{
  "num_hidden_layers": 10,
  "hidden_size": 160,
  "num_attention_heads": 2,
  "num_key_value_heads": 2,
  "head_dim": 64,
  "intermediate_size": 640,
  "vocab_size": 2480,
  "hidden_act": "relu",
  "norm": "layernorm",
  "norm_place": "pre",
  "norm_eps": 1e-06,
  "positions": "learned",
  "qk_norm": false,
  "attn_scale": 0.125,
  "bias": "all",
  "tie_word_embeddings": true,
  "parallel_block": false,
  "init": "normal",
  "init_std_qkv": 0.0253,
  "init_std_o": 0.00566,
  "init_std_up": 0.0253,
  "init_std_down": 0.00566,
  "init_out_by_depth": true,
  "optimizer": "muon_variant",
  "learning_rate": 0.00672,
  "lr_mult_o": 4.0,
  "lr_mult_up": 1.21,
  "beta1": 0.93,
  "lr_head": 0.00481,
  "max_grad_norm": 0.5,
  "warmup_steps": 200,
  "schedule": "wsd",
  "decay_fraction": 0.794,
  "decay_shape": "pow",
  "final_lr_fraction": 0.0,
  "batch_tokens": 8192,
  "max_seq_len": 384,
  "doc_mask": true,
  "train_tokens": 133100000,
  "max_steps": 16248,
  "dataset": "wikipedia_en"
}
Each number is 128 + 32 x the weight over its row's rms, rounded and kept within 0 to 255. Layers, rows and columns count from 0. The size above them is the row's rms in percent of the matrix's.

# layer 3 MLP down (transposed), 640x160, rms 0.0523, rows 620-639, columns 0-159
size [104  96  91  97 115  96  98 102  99 103  90 112  93 104  95 100 104  92 109 107]
[[ 97 110 106 105 130 138 117 117 124  81 164 122 117 103  77 111 167 107 124 118 115 154 190 121 147 150 201 140 126 150  92  96 134 149 214 110 173 127 133 156 164 218 103 152 122 145  23 109 130 192 138 144 177  89 121 133 164 124 150 142  81 101 176 166 124 182 189 110 138 123 178 100 141  94  93  67  73 152  94 141 100 155 142 101 101 128 162 127 114 134  87 159 119 123 155 137 142 103 156 109 154 105  99  98 130 123 107 150 123 119 131 153 138 152  65 126 134 165  82 125  98 117 141 138 122 144 148 116 186 113 190  96  81 106  72 100 131 174 151  84 115 146 127 147 133  73 173 116 108 174 146 127 110 126 131  58 124  94  64 174]
 [121 144 139 123  96 114 160 163 128 134 168 112 115 171 140 174 145 128  98 112 132 150 138 111 157 192  99  83 136 169 126 109 114 167 102 109 120 101 102 143 136 135 140 206 101 162 222 111  91 116  65  99 191 189 131 122 148 165 106  99 136 158 113 112  87 117  78 153 174 126 114 118  71  70 118 128  80 155 145 140 108 117 115 151  71 155 129  61 166 141 151 110 106 154 119 106 156 139 113 124 135  26 123 193 113 130 106  98 117 139 119 102 137 195 152 118 151 168 125 176 104 120 100 163 137  78 117 118 158 153  38  96 150 135 178 150  87 100 147 128  98 165 163 141  93 149 122 197 117 140 125 122 128 120 146 131 150  65 141  66]
 [133 152  98 129 141 150 154 100 179 162 136 168 117 138 161 172 173 184  98 129  88  87 140  98 110 133  75 145 127 119 184  89  77 142 138 176  83 117 203 179  80 180 143  94 157 101 113 152 126  84 134 158 125 150 119 135 128 164  80  80  77 134 103 106 111 131 159  94 125  52 130 161 184 124 105 130 169 143 152 210  88 110 162 154 107 109 123 145  93 120 107 154 189 113  95 132 129  97  79 152 144 121  93 136 139  93  79  92 124 141 137 115  73 158 164 167 115 147  90 120 136 105  87 167 183 132  99  87  97 117 134 151 142 104 181 135 114 203  95  80 117 106  64 127  95 151 115 140 135 156 122 126  70 132 160 152 117 169  81 156]
 [127 135 151  87 100 217 114 148 195 135 122 155 147  95  98 102 160 154  95 147 105 162  66  95 140 146 162  76 103 116 127 169 116 117 123 117 173 131 114 101 134 169 124  98 145 159 174 105 200 135 159 102 149 147 122  86 165 185 115 164 120 114 193  97  90 139 129 127 129 118  81 110 169 132 122 198 135  96  78 125  79  97 128 117 137 124 103 147  62  80 110  79 158 205 121 178 106 152 114 184 126 142 102  79 167 108  83 133 124 125 170  91 124 118 133 195 123 152  99 177 147 130  99 106 117 108 156 176  98 135 113 113 120 178 211 109  74 115 121 110 150 138  94 116 147 157 157 118  59 164  89 141 118 130 128  96 141  85 105 140]
 [158 186 115 118 118 103 191 140  96 156 112 107 134 175  94 116 145 145  93  92 141 112 134 144 120  96  95 108 114 105  86 134  56 103 170  99 135 146 100 170  85 110 109 123 164  99 134 166 116 152 119 122 119 128 133 156 125  95 150 128 106  95  96 124 140 120 129 191 138  70  80 129 187  72 100 194 149 162 153 164  99  59 125 199 171 154 102 154 122 139 129 119  96 176  68 140 161 108 116 138 132 133 155 111 177 136 163 162 133 114  87 146 141 154 150 140 191 161 132 115  80  55 127 129 119 141 131 102 151  96 158  88  86 133 149 110 211 156 179 131 136 129  96  93 107  92 205 133 157  82 199 115 180 120 122  92 145 126 133  62]
 [165 155 170 144 156  86  95 113  88 180 157 143 129  85 153 120 125  94  79 129  81 121 108  90 173 127 137  53 164  79 130 161 137 127 114  70  91 106 157  51 126 144 131  84 135 137 182 121 145 121 187 112 164 182 143 186 151 125 205 121 140 128 152 150  75 142  71 181 132 144 124 144  95 152 129 176 152  99 118 118  97 195 140 124 129 134  99 161 118 119 161 175 136 174  81 135 125 115 158 143 166 162 158 122  85 128 108 113 173 148 126 113 195 110 115 182 126  61  81 119 158 141  80  69 167 115 143 111 179  65 120  88 113 136 120 115 127  84 101 173 180  76 111 115 131 125 117 130 138 113 100 105 122 119 167 131  97 129 101  87]
 [137 125 143 117 141 119  79 144  72 165  65 168 103 125 106  95 137 163 199 142 127  82  99  88 168 100 176 135 116  68 116 124 126 103  71 110 137 105 128 161  91 156 129 134  91 137 110 116 147 197 127  82 183  75 161 118  74 143  90 140 158 114 127 152 168 128 141 107 115 156 115 174 164 200 108 108 111 157 161  76 138  87 128 118 176 149 129  79 124  87 122 135 127  99 172 113 124 127 102 169  34 117 154 160 195  61  92 136 125 178 138 108 132 159 154 130 143 114  83 199  94 123 146 109 122 115 149 115 148 138 125  81 119 134 146 113 182  82  93 154 181 131 174 212 147 150 157 181 135 126 105 102 116 159 137 123 111 138 112 110]
 [109 180  94 196 111  93 181  99 124 128 129  49 162 101 124  72 140 105 118 159 136 161 164  90 106 148 154 116 136 127 126 133 159 141 166 158 150 124 141 127 128 121 111  65 144 198 109 162 125 123 109 128 118 156 165 157 111 166 105  86 168 119  94 164 195 118 142 126 105 143 122 131 157  68 127 120  91 117 143 142 154 126 130 160  84 120 149  64  97 100 109 152 172  99 105 129  72  99 145  51  48 104 135 152 166  92 162  95 157 141  72 107 124 183 101 120 130 125  96  95 112 144 164 177 219 141 131  99 120 130  96 168 153 146 167 137 115 116  91 141 114 154 142 163 150 140 134 130 104 101  58 124 128  30 113 161 151 156 179 118]
 [161  97 135 103 154 139  83 105  47  97 110 200  85 124 128 142 120 106  92 163 142  85 146 111 172 173 128 169 130  95 151 137 146 129 127 141 122 117 116 129 137 153 114  93  88 158 149  28 118 171  75 149 112 100 155 108 122 143 127 145 147 188  78 111  82 113  85 189 118 141  99 179  88 153 115  81 182 148 166 152  96 104 133 147 118 144 108 166  87 184 118 153 146 130 126 180 121 112 126 134 117  91 210 139  81 110  97 119 150 115 133 151  69 154  87 130 110 111 147 105  96  58 115  98 118  72 124 179 123 136 150  99  95 168 118 158 130 100  86 128 169 155 126 148 206 167 133 191 169 145 120 117 136 147 173 164  94 135 108  86]
 [146 123 108 173  78  72 142 124 114 140 168  60 154 140 127 114 136 108  83 138 112 128 107  84  97 119 165 148 133 144 133 129 101 118 169 101 127  35 133 157 138 130  90 136 133 101 136 103 139 139 161 163 136  67 119 165 105 115  97 130 160 140 130  97 138 163 123 190 107 123 156 108 173 126  74  63 143 148 114  97 150 100 186 156 123 181  95  80 121 130 157 150 182 120  97 143 116 149  88 171 104  90 151  95 111  92 164 115 107 246  54 103 117 141  99  48 173 113 152 127  88  64 139 149 177 157 163  85 157 120 145  95 106 119 125 135  90 121 147 135 131 161 180 115  80  54 133 162 146 158 146 129 126 135 135 133 161 150 168 133]
 [ 86 147  78 154 163  78 161 152 146  86 149 155  87  62 116 136 154 178  90 104 164 174 105 130 108  91 145 123  61 137 136 146 123 105 102 120 110  69 104  74 122  93 114 114 135 126 174 127 126 103 161 176  90 129  91 172 150 170 137 129 101 121 160 123 147 146 126  86 166 164  84 144  98 145 152 151 138  92 128  99  98 193 139 119 148 112 148 113 118 184 102 131 126 170 108 187 183  84 158 152 139 117 155  58 126  91 118 172 128 186 125 121  81 168 166 100 151  84 113  91 140 120 142 148 114  66 197 127 132 135  74 127 135 123 112 107 170 142  99 198 141 199 122 160  93 112 117  88 112  76 109 145 108 103 153 119 143 178 124 207]
 [154 132 130 162 101 174 129 122  72 124 219 119 130 156 115 129 149 108  88 137 199  76 129  72 149 113 103 133  78 131 175 155 140 113 154 115 141 161 150 164 102 177 137 139 111 118 190 142  61 147 124 147  85 142 112 139 162 155  98 131 168 135  47 112 140 164  78 118 145 115 196  79 143 103 125  65 152 145 135 142 160 145 101 109 112  74 140  91 102 121 153 155 151 117  77  94  67  85 116 158 141 167 152 122 128  78 120 160 155 126 129 129 159 194 139 182 129 121 103 137  64  97 102 170 152 145  93 130 115 138  90 117 141 129 111 120 158 145 101  39 100 122 126 165 153 201 113  75  98 136 106 156  63 131 144 112 125 127 160 163]
 [206 136 145  96 155  94 207 118 105 123 140  94  82 118  62 147  78 136  51  77 148 168  86 147 185 163 117  78 122 137 163  82 171 144 154 135 147 191 111 170 137 117 185  95 142 118 135 167 177 134 126 107  94  80 148  89  88 102 114 148 118  91 138 115 105 152 192 114 117 144  98 115 145 125 147 116 130 103  83 172  90 163 136 125 163 107 153  95 135 185 111 109  87  96 155 123 124 137 101 104 142  79 131 100 150  87 151 121 113 121 125 126  87  94 126 149 156 164 144 109 128 110 150  90 123 182 139 122 111 213 140 164 163  62  98  81 173 102 160 135 136 105 137 163 174 118 105 115 120 109 134  94 148 192 150 145  94 129 118 204]
 [183 130 138 133  90  54  93 132 185 176 131  81 104 144 168 186 109 183 152  66 163 107 116 140 153 194 127  89  63 120 106  98 115 102  85 153 121  86 180  81 133 173 140 148  58 159 128  83 115 151 126 169 107 155 166  67 143 118 147 172 170 126 132 129 129 135 101 140 157 148 145 148 149 124 175  89 159  91 132  84 142  91 124 166 130  84 109 128 141 126 145 105 127 116 109  97 108 109 132 150 166 116 166 132 160  75 145 140 158 178  85 151 138 203 105  72 139 128 150 116 108 155  96 102 141 163 154 152  90 142  68 189 166  68 177  84 116 114  79 124 145 155 116 137 137 112 156 146 108 147 154  98  86 103 119 127  61 101 126 102]
 [116 113 122 189 170 105 158  71 166 139 118 107 149  94 149  90 137 139 104  83 153  97 104 147  52 186 116 166 173 139  81  98 148  91 181 156  65 156 117 152 198 118 102 123 126 138 142 165  90 207  91  89  57 116 174 120  95 140 102 140 147  87 166 127 122 111 165 138 136 143 120 162  81  78 109 130 158 151 130  93 137 121 157 166 101  90 109  49 134 124 138 123 123 133 113  81 188  83 135 101 132  90 112 112 160 134 135 123 109 124 156  80 101 114 111 121 154 139  61 131 130 154 155 187 153  93 146 111  86 120 120  86 119 153 104  74 145 108 166  70 130 137 117 165 144 149 142 148 143 121 174 144 126 153 129 206  84 138 170 191]
 [163 145 105 120 161  84 150 140 126 126 128  93 185 156 150 120 121 140 106 165 160 142  94  96 115 138 121 110 184 134 119  83  67 145 136 167 110 139  88  49 211 139 139 134 134  78  86 135 152  82 167 170 139  56 156  93 131 164  92 165 130 150 148 185 160  94 121 113  84  87 144 135 152  95 144 134 160 162 158 102 183 139 132 122 128 135  90 162 211 158 107 151 146 130 136 110 174  98 148 157 115 134 138  53 148  93 106 136 169  81 181 140 133 141 121 135 113  80  95  71 116 113 188 106 105  88 193 138 176 107 125 110 157  73  94 101 151 170 116 146  67 132  89  86 113 114 121 128 128 119 123 145 122  98 130  61 156 113 156 175]
 [130 111 147 128 147 138 120 100  83  84 122 130 149  92 172 110 188 120  73  86 154 129 100  99 103 100 119 110 119  99  98 150 145 133 129 171 215  56 118  89 185 130 129 106 130 160 172  81 107 118 209 169 150 104 119  97 153 111 170 130 107 104 108  95 122 161 112 117 179 130 131 154  88 162  68 150 120 135 157 114 138 153 213 146 129 149 138  82  78 182 143 182 131 150  79 150 144 135  85 125 129 105 179 129 143 142 161 110 124 112 113  82 114 103 143  74  81 128 163 104 150 167 144  46 141 128 117 116  85 167 136 122 108 147  99 217 111 142 113 164 152 135 149 117 213 149 153  81 121 142 125 114 172 128 161 126  77 154 149  95]
 [ 95 133 111 132 171 172 115 171 143 132 100 134 121  87 116 115 124 108 136 139 167 127  78 123 119  91 170  82 156  72 111 166  96 138 136 115 108  77 151  91 176 115  81 134 108 109 115 120 154 166 183 156  84 140 109 143 136 133 201  95  83 161 175 170  71 144 145 178  85 132 146 125 183 146 118 103 116  84 142 128 109 127 166 177  89  85 142 144 188 136  80 144 135 176  78  52 142 154 145 159 165  89  45 147 130 183 128 153 124 203 120  88 161 171 149 146 147 149  96 138  83  84 114 131 154 165 118 111 141 121 126 140 151 121 110 106  94 116 109 147 122  58 130  61 196 111 125 150  94  90 132  82 140 105 131 140  82 160 162 142]
 [159 106 120 132 118 147 118 103 122 119 150 113 105  70 127 103 148 122 133 178 114 128 141 164 136 124 138  90 123 116 136  94 201 127 127 119 104  63  78  54 141 120  45 126 161 199 154  87 167 176 169 123 209 176 148 156 154 128 107 130 112 133 116 142  96 148  86 103 112 115 122 120  97 173  79 173 123 163 155 123 120 145 102  50  95 141 136 134 127 120 149 108 124 119 104 110 148 183  73 146 137 121 141 181 139 120 115 156 178 133 133 163 134 140 136 139 107  95  97 178 155 152 106  52 175  75 211 139 142 171  96 138 132 159  58 110  70 161  85 162 125 157 148 132 125 157  81 179 157 101 127 112 148 111  90 105 124 103  62 142]
 [175 184 192 168  81 125 178 154 162  84 124 135 132 121 114 201 116  97 158 100  62 117 103 122 121 106 126 144 115 128  95 159 107 159 121 108 125 157 118  92 198 178 174  80 119 110 139  96 119 165 146 135  76 167 214 134 103 152 155 150  71  93 133 162 121 110 142 110 177 129 110 122  72 104 123 146 107 129 133 100 149 108 146 126 155 138 134 100 123 121 119 166 183  55 118  98  95 103 126  90 179 159 147 167 120 104 176 142  75 147 144 137 112 143 103 107 180 124 141 149  98 104  95  71 138 170  80  61 145 160 149 136 148 157 158 150 137 126 195 131 147 125  91  66 136 100 138 100 127  70  94  53 141 138 132 128 161 152  92  86]]
# layer 3 MLP up, 640x160, rms 0.253, rows 621-639, columns 0-159
size [ 97  90 100 101 100  98  99 101 103  79 116  89 104  97  99 108  95 107 104]
[[104 107 134 137 135 129 123 113 113 160 122 125 202 139 158 123 117 148 149 125 132 142 173 120  65  55  93  85 144 125 102 120  92 188 156  67 132 136 122 129  97  76 180 130 173 110 140 131 131 120  88  93  71  87  89 143 150 100 150 177 187 117 160 127 110 138 147  87 124 168 154 112 169 109  66 173 104 159 117 135 142 141 137 104 110  57 133 133 143 149 105 142 155 166 172 122 133 100 122 113  76 114 119 129 130 187 188 179  93  91 151 143 132 143 114  84 163 146 112 175 152 117 153  82 138 120 127 129 114 121 102  63 207 101 212 172 122  83 132 145 193 129 128 146 123  95 125 122  93 150 137 110 159  45 110 176 159  60 122 126]
 [167 111 106 129  94 183 152  92 145 175 126 137 145 128  92 174  93 190 177 141  98  80 129 163 207 123 136 161 121 130 160 133 103 160 155 149 134  87 154 128 105 126 122  99 124  62 145 120 132  93 105 130 101 143 145 144  90 154  97 179  56 161 124 141 140 174 144 133 102 103 114 108 116  86  95  98 106 141 131 206 104  88 196  88 110 101  87 135 184 123  81 112 163 141 132 113  86 178 120 125 188 111  76 165 141 123 115 140 107 115  88 144  50 142 137 181 128 127 149  35 144 100  84 146 140  71 111 114 119  78 164 120 120 150 179  90  89 117 145 175  97  91 111 162 120 158 149 125 152 127 144 162 117 124 150 142 131 209 150 146]
 [135 168 126 193 112  95 111 112 158 130 152 146  90 125 160  89 114 109 150 103 137 171 163  70 207 139 118  92 120 142 168 150 187 134 116  69 173 157 130 155 158 168  88 140 148 138 157 108 105 168 119 175 129 130  72 134 157 117  82  92 155 138 123  95 127 136 119 152 141  80 168 138  81 110 102  92 155 137  56  68 176 143 140 187 154  92  85 120 161  97 158  94 126 167 149 128 175 107 122  74 145 131 110 161 198 125 115 125  63 136 120 115  88  89 106 120 101 165 125 195 202 133 178 106 134 120  98 124  79 103 140  92  97 121 142 132 119 108 119 104 133 149 150 181  83  90 166 107 126 133 182 114 139  82 155 141 138  57 113  81]
 [117 140 102 191 132 106 145  70  90 105 182 147  73 149 145 111 179 114 122 184 147 143 134 140 110 136 157 171 153 181  67 159 142 132 152 111 159 148  54 114 135 118 156 135 155 142 144 152 125  55 140 134  97  99 195 117 108 169 167  84 101  80  76 137 116 181 146 189  90 151 124 140  96 148  90 105 119  41  93 107 194 101  95 118 131 175  62 101 114 145 120 165 170 139 196 110 146 145 139 101  79 155  91 117 111 139 163  96 102  85 120 163  88  91 125 112 114 120  78 146  92 152  99 150 174  87 163 147 166 118 125 128 151 131 172 121  89  99 137 158 152  89 142 100  99 130 156 104 124 127 124 109 122 133 197 156  94 156 109 158]
 [130 116 130 162 116 145 172  83  77 110 115 142  44 106  90 115  61 136 150 185  80 120 147 158 151  95  95 144 135 128 105 131 108 159  88 132 109 168 165 109 162 152 137 152 132 148 106 139 176 170  94  95 205  70 146  76  77 190 161 107 158 125  29 134 102 122 188 115 139 155 158  85 129 118 115 148 133 125 125 141 144 115 119 103 110 100 115 159 160 116  74 147 114 156 110  97 172 140 172 114 132 115  95 130 156 145 177 177 121 154 119  79  99 111  97  96 143 176 135 102  74  96 120 133  98 179  86 107 166 190 139 118 185 112 152 102 143 136 146 145  93  86  93 122 135 120 127 147 142  61 175 153 132 181  79 173 102 155 135 159]
 [115 114 134  90 130 147 127 139 115  91 120 104  86 223 106 109  99 159 144 154 113 149 141 105 173 164 151 132 220 162 124 120  85  93 106  98 207 155 101 118 154 174 135 139 155  84  78 144 110 179 134 172  77 112 134  90  86 147 175  73 172 117 129 129 161 146 175 112 145 150 128 148 131 146 151 104 108 154 143 114 207 114  99 123  97 131 111  82 138  98  97 153 132 179 124  69  86 124 104 106 104  66 124  50 164 112 102 104  91 101 125 131 121  89 137  79 107 100 146 113 175  76 116 110 137 130 165 132 100 133 124  90 118  92 115 149 138  94 101 184 119 192 154 135 127  95 196 105 158 131 160 112 162 168 115 201 147 134 153 109]
 [ 75 122  90 141 181 165  81  83 158 169 119 111  42 138  71 132 112  94  83 150 163  69  89 135 190  72 142 102 171 129 138  98 135  68 128 105 101 114  98 135 119 118 122 112 129 123 188  64 162 104 120 150  78  98 136 132 145 131 166 174 163 200 131  75 160 125 216 166 150 115 161 114 142 150 113  53 138 166  88 153 135 167 151 108  91 145 129 110 138 167 178 122  91 146 117 152 127 116 143 136  61  89 113 123 117 138 228 122 122 182 121 157 126 121 167 104 112 131 158 122 172 164  73 138  91 152 147 122 153 148 139 118 118 175 106 154 154 144 138 107  69 133 110 122 139 151 120 137 105  89 102 121 126 130 147 104 101 169 128 109]
 [ 94 150 121 120 149 114  90 154 166 101 111  98 132 129 172 148 124 138 147 115 103 129 118 204 115 117 117 112 104  89 138 164 173 164 153  81 147  77 131 161  90  51 160 180 124 105  94 170 131 130 186 103 120 144 105 133 113 166 109 117 168 126 143 102 141 108 180 103 144 126 149  81 108 124 132 173 131 175 108 166 132 115 121 137 163 149  89 108 134 112 159 139  81  94 139 114 121 122  85  73  87 109  57  99  99 116 111 174  49 112  89  76 114 117 193 166 148 177 107 201 205 184 150  89 105 145 173 158 162 117 108  93 155  90 119 104 169 111 105 112 160 116 172 188 115 116 145  95 105 142  89 127 138 117 156  97 191 138 186 103]
 [104 122 192 170 132 120  99 161 194 138 147 133 101  85 122  87  71 183 149 127 145 106 164 159 136 140  80 108  88 133 114 124 165 134  80  67 140  58 119 106 134 136 130  75 136 119 103 174 184 143 151 126  73 159 108 131 113 172 125 194  88 109 168  98 146 123 121 138 154 144 159 108 168 104 108 156 102 118 135 167  79 162 137  77 144 137 117 162 133 124 140  79 127 129 131 114 123 141  98 140 132 149 127 131 163 144 149 152 107 107 154  91 191 128 125  96 111 152  92 125 146 158 123 106 198 149 146 141 180 130 118 131  83  89 153 192 122 147 158 125 167  90 135 116  54 156  53 104  36  55 130 151 136  50 114 133 111  92 167 149]
 [113 121  71  95 155 189  74 134 153 141 137 108 100  97 115 123 140 165  95 135  94 170 140 138 143 131 112 129 110 172 116 138 200  63  92 126 138 167  87 125  99  85  87  43 108 105 153  49  99 125  87 138 165 124 110  87 127 170 154  97 131 120 160 174 124 161 145 136 192 129 132 143 121 107 142  92 106 123 166 186 138 113 133  46 139 160 133 118 183 166  82 147 122 106 133 138 152 166 158  73 119 117 157 175  91 155 198 104 137 124 163 162 135 109 157  98 115 163 138 119 173 151 155 147 137 151 155 182 116 159 117 160  91 152  99 100 117 122  79 149  76 110 114 111 136 118  99 207 146  94 102 142 121 112 108 120  52 189  95 149]
 [ 95 130 115 128 134 137  96 118 109 148 108 160 158 139  72 103 129  75 133 147 162 112 147  92 151 165 152  65 134  50 138 161 186 104  99 138 184 119 170 142 134 135  86 108  72 119 167 162 203  84  62 110 159 155 127 170 182 140 120 135 150 153  83 111 166  91  80 162 145 135 153  80  78 221  96 100  96 143  88 117 127  90  94  99 130 177 125 107 126 168 185 153 122  98 125 123 147 140 118 183 152 173 106  99  57  78 135 113 158 132 161 148 154 162 150 153 117 104 131 185 131  84 129 133 120 136 167 110 111 109 138  87 148 160 119 159 177 126 127 122  79 102 110 130 145 136 128 154 128 133  91 123  56  59 123 108 154 137 138 179]
 [134 103 142  58  89 104 141 132 119 158 138 192 140  85 183  92 178 110 101 124  99 134 139 162 128 183  98 150 145 118 172 139 121 166 122 186 134 125 203 142 130 120 192 121 103  96 145 167 153 105 121  70 169 110 161 146  86 166  94  91 143 103 101 101 125  96 153 168 199 102 181 115 129 140  85 162 122 129  84 109 187  93 136 126  88 160 129 108  98 134 129 120 136 108 184  83  55  90 124 191 145  86 107  57  82 163 108  64  88 165 126 174 153 110  93  93 120 137 172 133  61 176 136 160  87 111 154  96 118 111 176  97 111 137 115 109 132 168 106 136 141 122 136  79 115 140 128 136 129 162 133 151 123 142 171 134  93 158 130  89]
 [167 108 127 170  99  93 117 180 168 136 154 104 106 148  96  82 185 135 176 124 152  50  63 154 133 104 138 117 140 188  56 110 131 105 128 202 144 148 120 110 124 103 159 120 117 122 151 103  76 166 132 128  97 125 221  90 162 145 106 111 151 106 145 134 171 145 144 122 143 112 133 139 154  84 166 104 170 141  94 113  99  99  75 155 128  86 131 131  55 135 150 132 146 138 125 132 160 175 193 126 118 187 132 129 128 109 128 111 161 126  98 175  99 166 149 125 144 143  77 145  95 196 103 163 118 143 157 114 153 163  77 120 144  72 124  87  32  93 108 131 100 156 133 132 134  98 188 133  87 103 167  87 107 111 129  95 141  84 119 149]
 [156  88  95  94 121 130 103 142 169 174 154 102 151 128 159 120  82 137 135 128 124  71 156  81  91 134 110 108 167 109 117  79 141 134 112 109 139 121  86 150 151 141 125 159 102 149 159  65 161 130 134 128 118  99 115  77  99 154 132 102 169 147 139 128 132 111 139  85 122 172 101 128 119 109  83 100 109 173 110 138 146 178 136 111 113 135 189 179  95 127 119 164 110 131 101 116 106  78 171 145 131 160 137 150  95 168 146  84 139 159 178 155 151 151 160 142 118 101 137 117 132 156 139 114 122  70  94 192 156  71 100 136  23 106 128 233  99 111 114 182 122 136  37 174 127 140 162 139 121 116 133 184 178  75 118 146 109 129 204  64]
 [143 144 114 162 146 145 155 121 166  97 161  87  91 169 190 127 125 137 138 145  36 183 119 156 143  96 112  99  80 141 110 150  97 129 145 120 127 123 114  94 141 109 104  80  95 193  60 132 195 130 156 111 173 131 122 109 124 154 192 129 133 112 124 213 123 111 166 115 162 116  79  86 120 207  87 191 152 104 115 154 185 126  96 123 100  92  94 116 164 119  76 129 117 134 139  87 132 128 106 108  70 144 111 149 149 153 102 154  96 110 176  95 143 116 110 144 103 115 109 144 182 204 163 136  71 156  93 187 145 176 138  66 147 156 110 104 131 124 116 157  85 106  91 146 142 103 149 131  72 153 118  79 106 157 143 132 109 138  83 137]
 [108 140 107 139 145 146 186  55 108  68  91 144  58 127 102 112 112 100 120 128  72 154 107 111  96 184 107 162 105 155 101 125 123 182 168 189 173 115  98  84 147  91 115 146 136  56 172  62 139 121 134 126 131 172 211  64 150 131 100 127 150  96 119  98 142 134  78 168 137  98 131 136 141 171 114 108 168 148 138  77 171 123 165 102 153 122 126  77 136 144 126 138  51 143 148 149 108 104 133 151  86 140 188 158 106 168 172 173 128 140 161  88 164 145 121 136 112 170 105  46 144 148 107  94 123 150 165 103 116 172 156 118 113 202  99 146 101 176 151 158 140  86 134 132 130 154  85 114 112 123 123 175 123 114 142 154  90 105 107 144]
 [ 87 117  88 146 153 173 160 151 130 167 156  97 130 131 162 134  58 144 144 104  95 145  95 111 104  94 186 111 126 103 164  99 196 145 121 124 111 147 190 140 107 104  76 110 151 176  54 121 144 145 187 114  61 136  99 172  77 131 177 154 151 199 152 125 119 118 175 162 152 129 134 156 120 188 138  54 114 105 133 100 182  71 148 140  88  76  84 138  92 130 124 153 150 166 140 129 174 111 187  86 165 110  63 169 122  87 151 119 138 137 110 115 150 107 118 116 148 100  74 121 184 121 122 171 137 126 125 101 111  63 104 107 113 101 151 157 104 115 145 177 103 116  63 106 150 120 160 131 153 140 124 109 119 108 149 163 163 152 153  80]
 [167 106 107 197 173 151  89 109 141 157  93 192  94 133 124  91  77 143 166 155  80 152 122 149 188 144  77 147 155 149 159 151  90  97 106 142 154 145 140 127  92  97 215 125 120 157 100  82  68 104  85 181 110  86 145 126 146  84 131  98 109 176  83 131 126 101 163 131  93 180 139 153  83  81 160 126 123 127  73 152 122 135 123 143 112  98 106 165 113 161 119 161 118 148 119 114 166 146 140 115  92 111  95 192  81 148 119 100 115 144 107 116 106  98 142  71 119 149  93 168 128 124 128 147 132 187  64 152 149 120 188 182 140  66  61 140 122 171 189 134 114 122 121  85 161 154 107 128 160  96 146 129  96 147 188 163  88 137 122 126]
 [123 114 213 113 125 112 171  63 119 146 169 118  82 111 167 179 140 125 142 101 116  80 149 153 133 122 101 133 102  90  89 160 146 157 115 196 171 146  82 103 117 167 172 155 128 146 154 142 120  97 156 126 105 139 143 118 115 163 161 183  94 184 134 128 115 161 118 154  94 139  91  39  68 147 120  92 124 116 115 127 163  54 157 135 114 109 106 171  89 144 122 113 161  70 175  86 140 142  96 159 156 121  98 125  88 138 185 173 110 156 168 204  81 163 121 135 120  78  96 122 120  79 100 112 147 105 133  92 150 163 142 101 111 130 207 107  91 138 141 163 151 138  83 142 137  82 177  69  99 126 114  94 147 134 100 151 132 136 154  80]]